{"num_hidden_layers": 12, "hidden_size": 512, "num_attention_heads": 4, "num_key_value_heads": 4, "head_dim": 128, "intermediate_size": 1024, "vocab_size": 13038, "hidden_act": "geglu", "norm": "layernorm", "norm_place": "pre", "norm_eps": 1e-05, "positions": "learned", "qk_norm": false, "attn_scale": 0.0884, "bias": "all", "tie_word_embeddings": true, "parallel_block": false, "init": "normal", "init_std_qkv": 0.0272, "init_std_o": 0.00556, "init_std_up": 0.0272, "init_std_down": 0.00556, "optimizer": "soap_variant", "learning_rate": 0.00461, "beta1": 0.95, "beta2": 0.98, "weight_decay": 0.089, "lr_head": 0.00794, "max_grad_norm": 0.5, "warmup_steps": 200, "schedule": "wsd", "decay_fraction": 0.676, "decay_shape": "linear", "final_lr_fraction": 0.0, "batch_tokens": 262144, "max_seq_len": 512, "doc_mask": true, "train_tokens": 993200000, "max_steps": 3789, "dataset": "wikipedia_en"}
Each number is 128 + 32 x the weight over its row's rms, rounded and kept within 0 to 255. Layers, rows and columns count from 0. Numbers have three digits each. The size before them is the row's rms in percent of the matrix's.

# layer 2 MLP gate, 1024x512, rms 0.131, rows 477-690, columns 0-63
089:127025138105142111141126171121156115127073177104154123165153158142068144087090147129134139155125162156079102100123072104115174093159091167099092177173156148133112111180054131133143101190112153
084:117075133104073171119095127109091136126107120152111106138143151133146107164120128081124174118095160162108099173094078145146091166092197152162082081154113094086187104152095153149115048145143105
103:101095136159114117155161128113121144113158096143099094067098126120105117089170171109144107121133111127038094129164116137156077151118105134110079112157125124162124167150082118134158057087047167
099:056085161075122147099128143181155081090109108178134113077101105104200107118125123131172119053150170145177134157172128112109135147156117158131149137069111101156154122169129088112102124160095159
079:134123083092176169118150124144101099079186134151145159093113131163179124088147170129158163130116122153161113177093187116158136126058090154096081111151137151132123133152116110086140148156122148
099:139102121098127155071151168094135139069129081101093126176131095135090098117175120072137093133133137092142164117099108065176082116088083150108137124189061173130136128124132161130197107129099141
099:149119113146144174132159099090066165144117114112161124201148117127170133096133116139159131106064117144103167196131112099108136132172102161128113142106111109155130062139134169107127184119056152
088:157117100113137115075164131109113145088144150125148157187121088114107119117129140106146121131114085109112146108135128063128082063136205141168143146138126113118098127124116106149083121147065154
105:132104138131073124121084166086104114094108083164170132105178113150081051157163153137111195154149148186092127149133144174071124147126040165109122135099097159126134087081217139140093162114079119
097:119132156176175107068162132202188098115162165045121093087162127108122121179130154125099143127103076124128130121110153187092072092149072165096150134065104163074140135105179171139134091135093123
104:071109118175117051088075107134179145142172150118087093061160142122145174145096186052138105085146144167108126154137175127093063162140093141144101132061105135126143120162097170097148121110117147
100:158153183089133095123157115108081109160123136161145105138144162144131147134091156081119120136085160158127092130080154079098156092164171074117138108128121139127114139118103124166178091149069172
105:066142128117178104182152121133145107056163121073103079109162156132130122117185174108118166169101141150134148130113139175148095162177124114201078080097147106195073132091134087166131117113086123
098:211116141160174174122155080157100167107147129144130161131065138098154170126190119196105111078131129121184160149150057109108125122131133177125104045117081144149108129089109118125191185104117061
096:135126143134135139126151157128137160085141095110160170149111100064158144142102160120191099127131147091129158104098161118082178151153098135161148095107133161179082132107139119091122134090169149
084:070087167097109153081116148090110150144099149158092111139107122093113120071153072187132107117142148181152177139145062097168114101231160092166144064111085109128148134152146136169139120145130170
086:089126138164115116076150116144114091146104089172131101069058114157163116117132164114213109164148115145166090133178155135179111130104085143176136132195131167154075096195056119135164128117177167
099:134094066135080165169040162095093120101123124122135156098129119113129079131118160144084143133135127095191130147074175116117077167127133116123142125102104145129081130118161115116135099057101074
094:084138111105138078173153117097133144153124137116155083070095092162112129076134136187179122093130132115163136082123162180162102149136179162140084160100121114182089159133106115164162150168084155
084:107112108115156115158103123114128139104087138161120100206122123147127147147147153156170147134125129130117158142044100175135182110085123161126126113153082124140168198146079071106129129087090109
086:096151119110106102100078155125146178155158070107146140158155109145179103148150122115138156066116124192135166223120102087147147116189130115107123159085170096130126103118158103109133185148126155
087:060148107173138127077101110097137186115121134142147130107168109166037190059144087201192140155119200120131152137129149118109105143137154134127138168126159155133118077177125162086136103147147189
097:133123087133148110161159099110112115086129126154152118125123082142106158147127134129110090101141158189086168156158106085136114149109160116150171128109133085143143119160137103081089129061173127
090:140143196105177133159119116102105099181045058116118055113140082135161120060128091154097120108103153115178144129180133102119128121156162130133085111147137079157086113137189145116157129083145089
106:123152168149091101142159151112135172085142200180112142093125154141126108082174188166166182133064187155120099107071115164117069167151097138128144146102102184130129086108144121139136139107096125
091:130123124091099115141154135117137112149145140143186122169120189149210125141104114104066148131208129109174123113149125119103069115061090119155137168120066174148132179078103098146101146167143160
124:172081063156082080126197098125112131121107094129162122162100160148167110031176155144097157137114145150115086169168092159109132160145152121141152112148182128157144183154158169158104123100135100
100:127094225129113177106199101125172155081140109166108134119134147117155110100072132105125145173103085111138140153163100085141099114154144093168140087157144121169092076086157131120125133098123181
102:115165123111109143158137103119110169093157146152073114080112142051106137075107200141094116141168164118043142172145111102149105127187110154155145174122167127143121185070159066106130170125141082
108:168110131055128138131128129179086133098133111121131107159064135118121167070154121106086121118088120077147100113078094050105117131173087124143121144133232149117119101057124131200154083109144169
104:114132145155123127102146147121182103152116121139096108176111145086119126147128113163156159112106160151110069100126107090108099088143130133095094144087092190132053174160104110143170068134155163
102:141178081118144214108134139147068163173156177143129133115111162089148168132137128139136080116127116166130085123100118103094167072122136128138164107105147169215153118098166104078153066080098049
104:071110183150175095124158110171103156091135114147075185130134124169109194101134124094175148139132056141168102112109143069161079135114059176149142109127106099101139135091155135166138081096100066
098:171165160075122131100089119112136091107136112157136090125167124166115111141146103142094157102082075138122147170099127142156124129160129102153138127074071161121114150100146179152157139163202100
107:130085142133167179118163109104140115105201149145100117112088169150089094164069102099110095101085041126125148132102152102115152119193162102101127136129166142111106173106150143119112133089111133
098:123071114161121125148105097092117157119082156109054155130127101116087118138123099097190075169140133119148138154141097131041088126134159166121119120149146120090132195113186158183117079134127122
112:117079151128152138117147157170090145128159058123184175146114135153133146118085129190205153169156103144165114108150088123100096123116151105182128103081110124119132161156127069137153115108180121
095:072136141092121096114101146129111125145119129181132120110074089151108128116132080158111137156094200184097163095139142073109075152129084155113082134150081138117104099096089114126117103179122149
089:148131130203129107170118143145155148160085162104100192186156125125070118179126138148047151161150133143118116124205134137193125086132133126115042145079132130100089159124135110122083137067148148
101:086144129140125110093120103131132162198118148159126129106161056131148124140084102183148169120115198124111163144107131123158082161209132141119139093116122103140117117154097136099154103096137137
104:162130135134162168189134142074150115137153148189183089076129129151153169128152081170152133158142105137127173138157117147089142087117102156143110040158164078117096124102167135124093079126101122
088:181182080103089124165157141140034117122099152125110120115155117122125112114103109094118133132120094188066144059163135143088130066100125109121106114102112085101134159116155102117123167117082195
094:184137125195121170080088122178078073117125164117055155116124170111136050074132145166138083112179163130151190088170088144093155152156121134155129134218109105140141128097197117069108136051104128
094:112068166133224112167199134124148104169157190135130083125107109134118102168104114197165204081104165151169142144090110148128138052169081172138172154150098076114091149168103166116121118155109120
112:079132107113141087144061127154138112132184138100147133094168113125156177114127125143128155123113178100144087191108071073137117124102133096139131110156088203095131151119128084133165121091063179
125:156154095145177195051205146180153184140089102161076130144155121100091140160124134109096075109105136122091093165070126143106151166117173132143132118097169101085128093113099165153070116102118066
095:158061150068087138088159111118106095198181128112140161107160116059143132133142129128185084110076153107195177064190101097123158021193094171113156100145172128118142125117142146141191141106132136
102:109098165184120143103131116187123154094110116145130196088115174183142076123153175064094152045104146155149078184097141158115134154133168101135141130105117172129149143107151096168118088134088111
116:137093085132134126078198142145136114124037141129114144117162117136175136117140137159114120111122095163145112085110086152162098138042110181137167093094121171182162135143134088153132098126117067
080:077122114109146076101073168109157106109105124133092189109141120155118169116141120180124100136155131124160168158144124162069159134164136140110126145088145087108139124101148119125088103150115149
100:132038122147112131125136156147145151178150171152147157118080061133127147143194071148153155060142072118152154136186153118183143094109133098132155106189135134117150103144136184046132137131113140
093:109106135159134133105127167177133128152130110155091068125103108105119157163133159155119090107108101186076111173119118159214170125136144149114148048132115154102191168130110126187100088146112116
098:159103147199168114135151108148126142166128119160143168181116161140124108098128090118092091129157148106126130118135111144172170151122140136158116108175136145098146139136118111114104144121171080
083:110155121112085130074146122109162146087185128124090119163088073149115154149171141110099076113097132136137185149141145099092135150169100188169128133113120122112133148067099139094178099132156181
106:132159102086142130143113143131078115110109113060093143117126058144108154076096100125116078135182092166112194150123132112149101122102116110129160144142115136132124113162127085154158101192064113
103:124075197063146151163178043100107063102133082156127083133155170143173114083116166148122144196120121139147106122160126053139153157123096128097159109150078138088125111136156117191137155130117036
100:109136127115106107152171102174105126098141086148194117139052170110151132142131164103175140170082171188144149172039157170156141158110168145132105140150148137168067115128124125117110051181170095
107:114123159142076183146106104129160134128113059087121092090132171089154156106109129147155147101088170200117035086121118060132071129139118116140135073150137131113116121107159139148108096140203145
084:174158160119098070071121149068038136113142114121138115118154099153133163084140180220147148114161151170114094163068151114149177101142164178117151073148154169195141147094052126124129127171117134
100:041118115130126158118156142172161200141142096113106129157237116148117156160109108098168134097109155097116117171126124160135118193100098119111139168167045077213137091148181075135185106108087183
085:147075115139101126086143139176085125185108158076074154173147095082064145113133150125150129194088154137128131140163141119116108183119131156104115118112112134173119148160084124130144077171136174
113:102097125144123166081113132138144137098148154102169139101155146165145106092096106161076171087072191147163139183082104158099115187122168128178139134109093108126156159099118169146114095115083085
098:069121123158112117090097115122168127133124075067190125107104132124133125106122111110060136076167150096157136158134138163123224112112157142191115116093093093129111163115139179097115170105135124
098:058109160145126146108184174149104183187121097087130102085124164151144176148166155142135166148156147096135054104132146133122147171117123147116161135161117141121115081135122076137059086132188152
098:165139170069113196099154123128155214171111107156140092134172196073150176178114147122158140143133168091115145095079142152127153132159128174142150099074126118139112175101165217156134092121127119
094:142107114166127141116110109141154131147101142159116117196099140162151103111131135123102119143151106137124183121152110099087125076070126142142236094086141123081148163108169137130143112111100149
110:088142082118136160185124088069158098107156089078128088072127126105108067119074087051115118104153151131158131119131129183147147158085108129146111118082111134081163132107154075139075102147062187
087:124175096078096096065157184096117186162050123149154138094119086157145141097133124188174106130129105140134147184144112119174081177095143129082081110184083127115140139122068169087158134160111154
088:136146138109034100076080128123097175124086124108121145227153164109143098073137156097139102158117087149134149101047170147125116107167206105167131098083102108115177097106160137136100097148139109
116:075159088090084127120113156074160162071094156123171087194157098152161164133140169136136091160111164140161104119172150164103109118107147054157041085096107133111078067117060176135130135134090092
101:191071162114123096152131143138139118134109137125168129121109134124162159170151099135126085092130178125147155141094113130101138097114126128185124107167075168169061118077119122087162142070096081
095:107061170128140150078165124131182093134080093138109186108125083142066150136139176103158163109138196135180119152092141143130139102112119158121111121101138141133144080166113077147053116169129144
089:108074129110167136100179117130154146116146147116080106070121137135123167140152059117175107116100135104136076117133144140137140102129111136100032113141157163151121153202183131193138142149080183
088:110121145123176133069139070120162140127162111145134079156174160147107137108119141085119098142147117078130176129153136122147088121149120157094118129118170182136147129180102131154102102078106157
131:162091074139089150056189120146177185155084076134054131129101142124065140134119117131069131120104119139185086146149114120095117136129119177114099171152079190176130124150158169127078135095174155
114:154124113124139148119178144157138122144118166153143148126110154126160075054097179174106141168168157136164159120114097062118024118113061120134133122116118137125125110149139076133190098124114199
101:120101101129161147086163162156130126143062111111109120146187132127139118145161154156154125096137144108063107092033178146124132075111105099194081152155062149141050129156092147063166165114108131
102:089132072084135154138099112158166111143160179126066135066129111165138105116146163115093148079127174130160095108147105140107097075145171135160138122175173086165183152125179113149122161132081120
070:153155146158133091129101151144138145140114140112142162100173099085085133133121188126183093125127124052123127115172100128137181147145170111181132071111141161074157126085140123145124134084076115
108:146111133111083157128114123162136117168072141113111155132140096120152165133097166179163075040116131117056187144089128154152114136141063154086129113067143110110117142156134160191142133070080115
108:105079098168111084103162131184166132127127134127128113146103200116180134086105129140063126159118052083125153125062124075185144111095079121115103126106132108091143156126135093132129144161119163
085:055109134201116098145155130108119145160094153127140090180126120129152146102144115112132150106151154099179123172136091163135079130149127168134132129163093128136139120138121140146069136111186187
090:155123105070173128172148125123120160112104159141161115164144121100165103149125164147110144079106094069191167072101104120125140105145109116116098126155127112146146088109165100166159120101087139
124:102107142167095113106175173128146143142138130088168156132112103145136134095125025090139076102131155177099122182150156123125106098160192137098108120170189134081076146152124090152071118094114118
096:157134135116147139119128128113145164089100112095077119119137095133118095109116089074083123154189098179117085098109110212123111126150139149131163097062108118103127170142136125114150116093076072
098:129144097136136109147096142181116100126047110103134174150128117090162088077101155079129135120165116094156100152143139144094162139081154174136142134088090080117162121110097144121103126130107117
101:128150111104116115110197062118125171059098122093109179149079165073101080096119116129166097111179132078159120085111187099118144087163164147092156145120133148128123129147187119104114114138097092
095:160147133167137097146127135103184042151153113117095132154039079122131161095190168147132109131142187119089177171145140176080136084113094157135082148139116158099095111122127169063106147112127148
088:129091192150132123099157160130101130140123185133127122131092153137085102115108119125062109169092152147145146164084097150181127093124149198112124133148057138226157196132089127127175111144119152
106:096133117099118154192138111129135165085085110106139137127094134169129138078129130162108141147057161158147139088117055108063187129088116158118086104120105126099070092153088159096086135124163176
092:167085166195099134116153120180076138072132152112140113191150128187124107095108162129149091151127162153155123106202077083138137162104164143102147114130130112155156133124099108121153128129124174
111:163079172105126160129202114144119087100107107174129121117152187125162147134101118086137096111145221126182203093137092122109109201139125097181116079135114125094166116112127172057111167052144186
112:151097179146044117105170195112126141101135120079177118144088147105093161091128098083158137101175134083104143155123139189136134171105147177151146145105045116143142100149152126105132087228038089
099:124108171133141173154063142127147117080125110155171149088123144103133157038081144166155172098154150092150087182088063099105129141099157141099142133114141101181097160195205134117101082158148132
113:098149145122136128115162176071094113179109117115114099121112161232174107105139076171114146123060151143159109110116142145148139146151087119163122114089107145111108083119163202181122150055108082
104:121102176151061121184120144094187115147074106104175120091125072132140146149167138168146079103160137114106148076140149175160128175087150155136100113147099170085113131132081128155100076102111139
101:137168139141174173186128147152099166112149077149176170131140166103113140086094061118109150085129132149094140149172160158143123153139152167111117147133115124097117115116159142125118097122140110
094:095102211095129093111156139079123169136146120143145148123122111076104138176092145160096151099161167141125134133109058101139158147128179206067142156146153109071108203112158135121149132105125099
092:153101136210155102059162152119113129135111095122101120092138126186160174106183125150131153156113118151132150117113130119157155125100114096176141081097059152127125076093186139128149127129094213
091:130130133087119144129133146130132124060147080124200071109214116151125190154078152164156040111099158122150096126095153118074174137092088186101081129156122115161169142157141099101177129139130064
098:097061151115157160157168186167129096087102133097125144101119142090124145111111103167106159137160177140168108134104105171132166122107131162146150115122095125055140178113140104087148056150146178
097:157136092151143136115134138146088099111112173127092090154172137121095178071185105112148140115163105108138048126144094117070160160121128117168255072153095063160169109168086101117065132119139094
103:103182091109068058177151141103166117194085094117138154205148128139124145071161073132145100106093166131167083159100065137122153140139104149132105137123136134088146142163203105146118115138159166
100:118105157178126151095166101106111152113046126163108125095166154082110161149079144160121114121096104137128116118169116146126090137161117102166084105142155141154172142140128145154143051132171154
092:121104188092098130128167119157128123131152072100082172100105148087186112135128112089138104143130105172144149126138058154120124092163045134151075174123110111138148166114117117147068162144108087
108:161128150117184126091183198054168074136139123186170176164121142158150175097093102180128142132122139108088147114097112148125092112164153117085131138135136189140114166047078145169128123120098146
102:124116145132104082146070158173095136056121187145148139157126148125171148075164126171156096131119058174074125157150167136177095131121112160088136085130168140123083189145181137151109123155170097
085:111117106123033106140100120164144160118141155148060079136198123093132105112129183119150153138116093117091098075100174135138158123103157188143097157104123125070085112156130143209177107090163207
095:190102103101109160112151200136076102123146047161145173150118122165109126156162127117141123125141150100140095081107079131162137102160134135128157099193127076087133181130128124096113216132111140
093:174105079128116149152161089175105110105093126152127138119117119116121093091162114115149149104128121213075172102140122143104071155121101127136145070102138142162120104136106108165075105126148130
117:098116148101079074108151075175133129179109194109112156133141136183167115068158139158105080129100174114126089176123055120108081055179159090121133108157143166156137193121145176166183033154069119
091:152162121098049126077180206102091122165191164096062150096125126181103079125156125138122173093115140105152184162143102114137134099117111149146106159122079139173155103084155135071088174125102172
088:144136108157079124162152141156110197106166113150155159119081179127130204126102072095143156119158098154159120126106172165150106098109105119132090100086037134149123123131119088144125106182167143
106:127110122125093132086173137169114162107132145127132160113115119093205157100216151171145088091170127100126083174128142086098073105096146147080126119118108096166100138088087121150151077087120138
094:148158152129098146207106086206061096106150136186177114157093183106137182055113141155111091106120114169178145135175134112151184089139083124138135130149071149162096117128100188114120146127152111
083:159132144136160112139103140111153109128120129139172105095176106151160132145145110122144198133047122149126199157097150088181143118075185128128097133170124114098145139121170134161175161105092188
099:084059124131143150105120141120154143127086109176111099124068179103107132068141144080149136081147122118129093095133091173098138149112163072148057132141152111124130100120091103133149151196135119
104:123147141120102153116120142216130147099144109143091116108115125135171126192120096122122114129097103112166119123099156153158061137181081138146103108120078114105121095127110139179132088131106137
104:163118164130131111168144164135202097140123131082114075141123158119194121094112131134152184121135072134079108124100125094135098113119155136173129074091094135095115188176126121117129141163113102
093:112132099156080115088101154106098149103192112164128115188152124161105115131150164122152134126098195090105213097116148174136082120166117130122209128114130102124165183116103105077099133175140101
099:112133173159137125109097132160140160140138132110127087101102120027121132162152124142197172121142185082130144143109094081160077155185180117171120123185082145131144127143137150117113103093140091
121:084194073137104158109151126097112126080135141089149150068108138111086120125092160083031158117153139174146144092143094122110109153161149096163132137130136085137157102163133125161075147079107124
110:170109123117138114116149143123077079135039081089147084142117123122121149106171170155131130090100182137102129143141150151168170116132132125093124148101139179066127131107124111091139122131088092
095:146099088130151093127104159127129176107116045191112127076165165104138116090163164119154132115164125145150058141117124123128072120110095069174128118135121073105171116102117123123112134140062114
100:126085107174137160186138142128129142113134126163156140130096077083125157142132084116190110183079150155163115151135085140164202184153144120176117106093122141120135133113101100092140116100118145
102:123078152104078136159146136088099109145176169177110158112091155122161140174123132161102114133138135172136109105086108132144120117078127114140163092109123163128086112083089084089130133124118147
095:085057085164097117097177174147142138146157115173142097134117121124123108160066127157134158133128164131160145144084093172080171186143170079089146102128089105124169100116162137134144122086123088
088:187133105178064091103126169126146133084156134103162151138137169119162135145204079150076125114100150166137155098181086065071111119116108129091178152147149160106136167142146138102130099073092163
088:063146110114127128146166107119122069169108094075183157051134107135105090168134116120093127142119116097164094060170135113065136119084144153122101064143195108105080133114142098167157180138074096
130:138088086092103118144167155076126056098154091115157133059179184136115084165145129081112118147155145156166203135134133166121105112062160108118156157145169173147085097095157113141107129175149184
109:144048166145126174081145165109186133159087093137075118131120112143090099164119137144159097112063115139184090184085113122130091150162113115088156128079131210195161072138128151103147091144131158
091:130131159107149086141158165102099100121123123199101090094129144071148133146157204119127090109103078177092135152155140174156137110173108109140133112119169147107164173114097128121172076075110171
102:056044126123152109195174079158153144108113166132136068155128142157166132147082155152133169091124098183136156105111133142088151165179106114140132120099154142136108123095145118143128134126133140
104:152109163137095142168144190114175119164121112134065194101056183150060145135131092127152130125138122179140129151075155085162060206118115111111075092136116125089198130112166156113161166089095107
110:079122141136127102100140142126173136132087129185125081065100107104083121148087124140099153109164090110099129107121167086134161112124219142154066039118091159136091108113102152106159135145167102
102:098078131148097095187170113159169132149138142101128118095095106148155169119096158128114169162147129210149147116082112096159116154069139090108131096140058151184091146075152087147168119138072116
092:127138110072161125151091170099191131123089103145119108120117111131150113099083160138142138134141148127203107121134117103161074158157102117134179090113146090117099131076131151149125105178129140
111:083102069121117121073145178123112079158136146123151148094115079097148120127186137154131133111096158155139132149137170145178084096142110106181118067168111135127131179163129085152108060147094153
083:172167146192115117109137162119091205129121168104135188088089110065158166170107130116197127147106147080159202155130161108130184168171188136171112101154114103182113132173109116116173163097093142
092:133095134134109172138146154104101166147126108109114125071136099108174112091097123102131172207061146142174116063179123160070080145122176124101157069084163174125127197106126062100171114113157156
110:174151115135133156136183084105139077144160121135137154131071142147134120107104166118167131090103156214121187106084154132141121152126035099070140142120106100122128160136138125112133190150076109
098:141096186083140152064189182134114082130107109135124126154066132105126135066105100175134098163105107159120213133190041077126143126104139141173127092069132147028133132146141125133117063137113134
089:084095134134154131159109100129170156116117142128140161151145134117118113163099154145109140067131150159165161199169194159147177090143131232097104139094090139119185163118155113158173088120042125
095:132107136119108103023142157112177091084178137111094112115131113139094123158169104096211144116176097118132153127164143174139128116089121193136100136169096143131168127160094148083200137120119080
087:119142071142135202138116158073100131059181101191051157151107062142143158177098099115137132129146122143104097056118088114133138122101152156115089118134101127143160158134116120156120106087067140
083:142171198114152078107161102179134132079144094082163131104115141076132172164157156126165051109145141078106167118123151158098140127163112169166082107174150094199138109149068142140142125099158058
101:117135209149123130138154182120084090198074054140124158103163117088129132154119152172117164088200148117123161128160115094041157170111145128110102119141143100092126196116080104130093084107136172
112:195102102099142088115148125151137126143133167106156082060121082119140148145167175160134087160159169218054168072116089122101150182119134125104117167102132155128123095099146095106161109183087116
095:128161143149134126106132156109124109126180140135102157154167102103098152148188191089209134103167125154148178092159112107118138175074070118144125148154108179148143108103121074118158105180183062
103:132101158107140135147085139114074143083140163090233100112158145083178190105195129152112167175110125142149171163105150049101105113123043131148054109145108102100120125180142114105095141148152101
090:093128151064156127123171147114099119099149133126155208081165162158124119165146187125136157113123124094102104107069126110102165060112140125096108102134083104153150067139119073161172076075152205
119:085108091127112144146142101085134120022133171162179108145103160161134102099105177129153101142089138155131122091120119157136167204092108135138090098126117138131129132110181152178111149098152093
087:125124078192133136161163133135127142146186108143172144070118103074185098137146170121086121128118110148099145141143142126163153115145200127147138090129129157114115125139187147153148191107166152
092:157049126123150105197169127104081155198121134195145140078115081144119138145123204129160050149151163097075128082171105135151131120143163127112042119110138115173127122121181130130157089090106095
089:170120184113130145145127159154134096130175078063093140079067140131212102167114088106197125112152156142161138132124137090141150167160184100126159095077119116113085144157080101193124109095107139
103:101121159091145109098134100071170062085138050136165128136219182175182131152127087182149145122083160075130137123117154142138183106080086149133125173088092047158201150121182126171165177124127116
094:101129144103079175161116085164082084119147112130096092097155181153117061139136147112145124115098084083150130172175178146122156181127173125132126108123120194164172156132138135121129084100083162
099:209148156111119112161136138102141145127086099103143096074108118082170127152134118136155106136088105167108142082142150136132155138138140145097092083164080162113162161121096109101103107122087193
086:150177090156092157163100102145107088106101155230072117143122107164071137086129148120120140121114100135130149102132164164116135121121152122117109117199100161173079073131150110113126127092108132
094:127135150151113099147156138106130139145113158176104119079155134039146068118119080161093145118145163121172113063090148110147174098122085111159147111073119124117119070119184149121122201182106150
106:144147121092105099095123158069118157217117131133156126154137100096126161082134129100145156126142189110104167154119114115182146093119133187175133179129068149148148166100124107108111149176144111
096:110196123110153162049122148124135131199160139151151068153103153116057112087142154167158054156113132146085178119166151099150172092115119111124149167053122164159106204090141126165129116109076130
099:086114105116132161113178209172158101132141123121195093169154135121138057138079117156195152114084163140152180079086155162119095127155166157089123063081092116143129138103147089119177115132112174
077:119125164140157145077158174093138126175135120082142132103139137161195128137144210129125122117139128126192117137144133137133122098142163094136089075161080109142130117130118091159109154104069095
103:085097142111168140056107124122124139147155106164062128141139078135124139117122195149147146106088136152095101078160117094108167140140149098088106154082079170114109064093157112095132167108110138
093:142093153134194165161146180125129078134136108123124138104092118151176101126097144154113113153077149114116158128106053110138123090096162118141119095131100158137147142184099071149177150134119112
090:110130084057162065172098123117161094179103171118116076112140158094144121178140131152169109124172132131137090149181151153166144135126129138164092151095167124112116134189136153146167122159111147
121:134157127118066131169182086126127148121101086127087119052094108147154174133207129145085171124109120182151127084178085092126147152127158164123147104137136109188120097137132118127196145142202174
113:072122160084117183078133068147106121133174102184113056077223140136222170113096147115188124113136185115161077111122190152143082119147110154111101140143100052126114143149136140108107121122135093
112:102134133153134134115122117069155072108100131158144167132145120159095111109145148081110133103100169118121180101113116091084138118125110103115083141138141112136102098124139086168125099074106170
096:124178164156134112175147147130165128145057143146129110132112106145115127175096147172137085088140178132145080088201116124146168125053193156123084133141179122131059156165129131107135085079127174
092:103145112177158099126213109065131142151123099093106109103143099068158097171147144091099168096123135089150121096080106125104095108160117085173109153108114118125130125122111086125139079116136154
095:140146134178158229115124110156097154180101166152124105080109130132104151130053172112126081124184108128132151116122122110114091135171118066145098187140116127148157094149173078148092089101162155
100:055109129165071139169103135142104166107138099180091152107152078064146041097135098142113119120128147137095182102165144100120148133149061113111190149099050100171202151113150061131153141147129132
096:171112080155175131120220068116137138139060124160179098143119109101161083109141150193133129160144105107195087170101146134177156104088128160209154148184114161116117132109116158077177136168099126
097:114037124136106196082165134078103128170069140143135159107187154151117142123145179122152162118110122103166142125067145145077116188112128187122061116166069082157151152104124128138129091149052144
091:129167129217156099121102143162139165110178148152143111160128168189094140193111110169093182125113142130103127137123095100154110131144082131124129170126166081145139137164118096172068090107115147
089:147159132131108150133169167151067114123116093133143082158150138119118132139123110152142152121157154119132106144120052143135080145185098083118156136106116106125172183155160163169125195128122115
105:163116085132097109177135167136109093126150160188115175090130107209147117117164159095102128096142214113090132075073149123110183151145125067138176115108174112182197141174162122157098151172080139
100:058124105173111101124095086109152105208086115128097145116128107166149145157065148109132156120129146101112126164119147152090127136142142099080130094088109169127120068122124066178145143108105087
090:114115108185178087168151130131128158187088126155137095090102177100078063134037088136101106116148102152137170122088165155138105106126134159125159154076108092152092155085116165080137128155080147
107:176130083188104113151133173107105103094151124167114075099090120117148150131168049164126080190099168138162077134195120118077099086109151069111147113128148164113141160108164105132177109105115141
088:170127097121184151116166144069112160140124162135146133074092163082151146085090150174174109145100157155125160132142161058097185136093129076152102137132194174155112092155142119158119127147130135
104:083141096084090116111133190165103094139164157125115108130121108096146096112117123107207128164197146120128111100116123144144125073088122154131123115122065118113104142127149122124129134140127165
095:089138134149122117148164124154072118137111098048148162169144163062163183096093104103120140070094123051119125008133084174154114123135119167164102199136110139076153196113144106120123143147126158
113:182121211084081180150147160182139138106143183163112109116132157114139096161152134120105091068065173110174086142102148143117103122106143156148101101154146098116080137104136143117088164211086145
118:119119177130108134182115128154079182117132129074129134143072157115138184138200131246180107098134162124108110165184172121136147115148148169095183134221152115168160100099108112152092155085107153
104:122097130162151139095173139127077065150155113111129139080149176133146114068164114138116139158110094137140098148118079038136126149129082090166168128088133064104122079146187111117103156102078155
072:164171116126113129136103198106112107175084109088138130126141125141086122134146134138118119085156151112144109134145146076106140215172182158187155093138121159072081118126103160121087137126124117
100:112125127091117189115154131133124170138154174119108159106136145105179098151058132151149126151181153113065152100191162114099088114151099158126121171140067165110118138065134061159126141150137160
099:122111123162126102110122144140094079168177153141152110088084095169111131093136116141110115126160125168181130144158136085148129116178097106121128090160128152095145104155174094170063117164093117
111:067137146180077092181142102109124098160141117071126147150149161168068076158127126132167180078142092141083097080111149181121104156170137169058057080167102146107150144148170117168152114082156120
096:090119091143138075109214119164065163154128095169139102178128124092113168056144140139191108109105111141065143129155136108161099156101126106130127104111094090085103158186086119118162076133127125
102:076114113157104168138120081135111116145128104128101108109055092064158111113141105142169141083101122138134123074107136129096129191157145113150066124048134127117114146117108100169084107106126136
110:164148095075072096119116099095140097122097115091128147041167126074154199134146172077177049103109094106143129113138127081153088121130084120075098103092094166150110129146162097130126117144153125
111:116112081199076161147121161138146175121169166166141114088180128105141119102134153130071111124088098132156118159157169144175147193176102111091163141125174167029125154086136127170154092134122154
114:091095155118123134117148137141060102167136154139158189077146093105153172116164100147117137128137089193146133090210114101171110083153081116133100063186043102117162107123113102132114163127126111
086:118130228142173090090111125119123126124149151127113059136091162125180112126049150101157110104159121111163141138134065092099152097175123125137119153127159135125079161117208113151041149152116127
091:117131090118093126086186183112130114086120138132151141148085120181144102168145092160126138145120151082106192096093076184089114145126182152129110171127151138151199076078161124147123076108110103
085:147156165122176144113166061141044116105148142128130114129109157174078146102102081126192177140114115107187086127114128104136105173151092163154154080153139181085105141138248122140193118160134115
099:128109161158073070105090091173064165172117146127135157109099106098173143118130131109203080080143123139195097155107132153148139140110112099130120151122094118211190131136133157157085104140161088
101:141122159133127060152167108168149160092150174096136107153178171138122094125159197135158212118127142083060146072195107118176115131150151113174169159194181101159116190136137122113118144121159166
095:140110103089105124121156140137137112061145132162093091125074140166134107111176087101137139122165126077093148060133120149158150114081113203146141139167159098185147133115130132167117072120125113
086:122118099076147119147144132054142064180113136156159086165132156137093070148068150142115098118183123069094104133107113120136100117124140140146133150082101153123166094176111084113163140114126105
117:114096150134156121092167128152147079145153143155144136114141159109060115160126123073126206098092191153125162156122098133167051073135108123102123085120104134101122140102122072144115118115143110
112:134087153103104135073167164127113083174127108138114094087164154159155079125146118120136173115152133125182170131120119122147121034126094148156115137093115122137124168168098134105168107164123148
108:168129140091120123122157135146192155155136102118120088215165135166102147090160128080113115096064087143128170103147089106152165145164024164177169137105120127066077101149153158050111113082113137
091:104142132158138178141131088147092136123210155109125133049123133099156170094079112170089177154119135126166147141137111110130195084160130136132100070151103144162083104141109089097136177086132160
089:219125126166150167132109153205125141120125080129098080104135127107127177130115083113140101131106164123190128127127140145155147046163118149158139120152129152114208160184119135119145163106098132
102:137152056130110112075083187137122159091151095117157154170142143148131110133146062101115131096153163124151110096144207179090161120148167147150130060146110178124131107119120119089059143121176098
104:131102161089115116129182121126136141095144084109135117167151127024165157191086148163145091130110149102126129120086159102169157192073128099112175105123103127119156157155091098078163127129104128
099:089152124107136111103149056085102106125153139134072088110141155152091128123138126134147152129127179149098113155069118136143091134073050180124077078179141114142200142137152134131171114197091103
114:119144073122138070107107113114111143175068138133078115048173147158112191131138169070097083091179128110099117133161138138103134122075108098166236076161058089108057172090131124103143188072198161
090:125157119090048058130099087098094188126110103151091171154142125171151153168115097143151174126134179144062185057188113097144168134112196120161103144156084124118167125166120077173092133116144108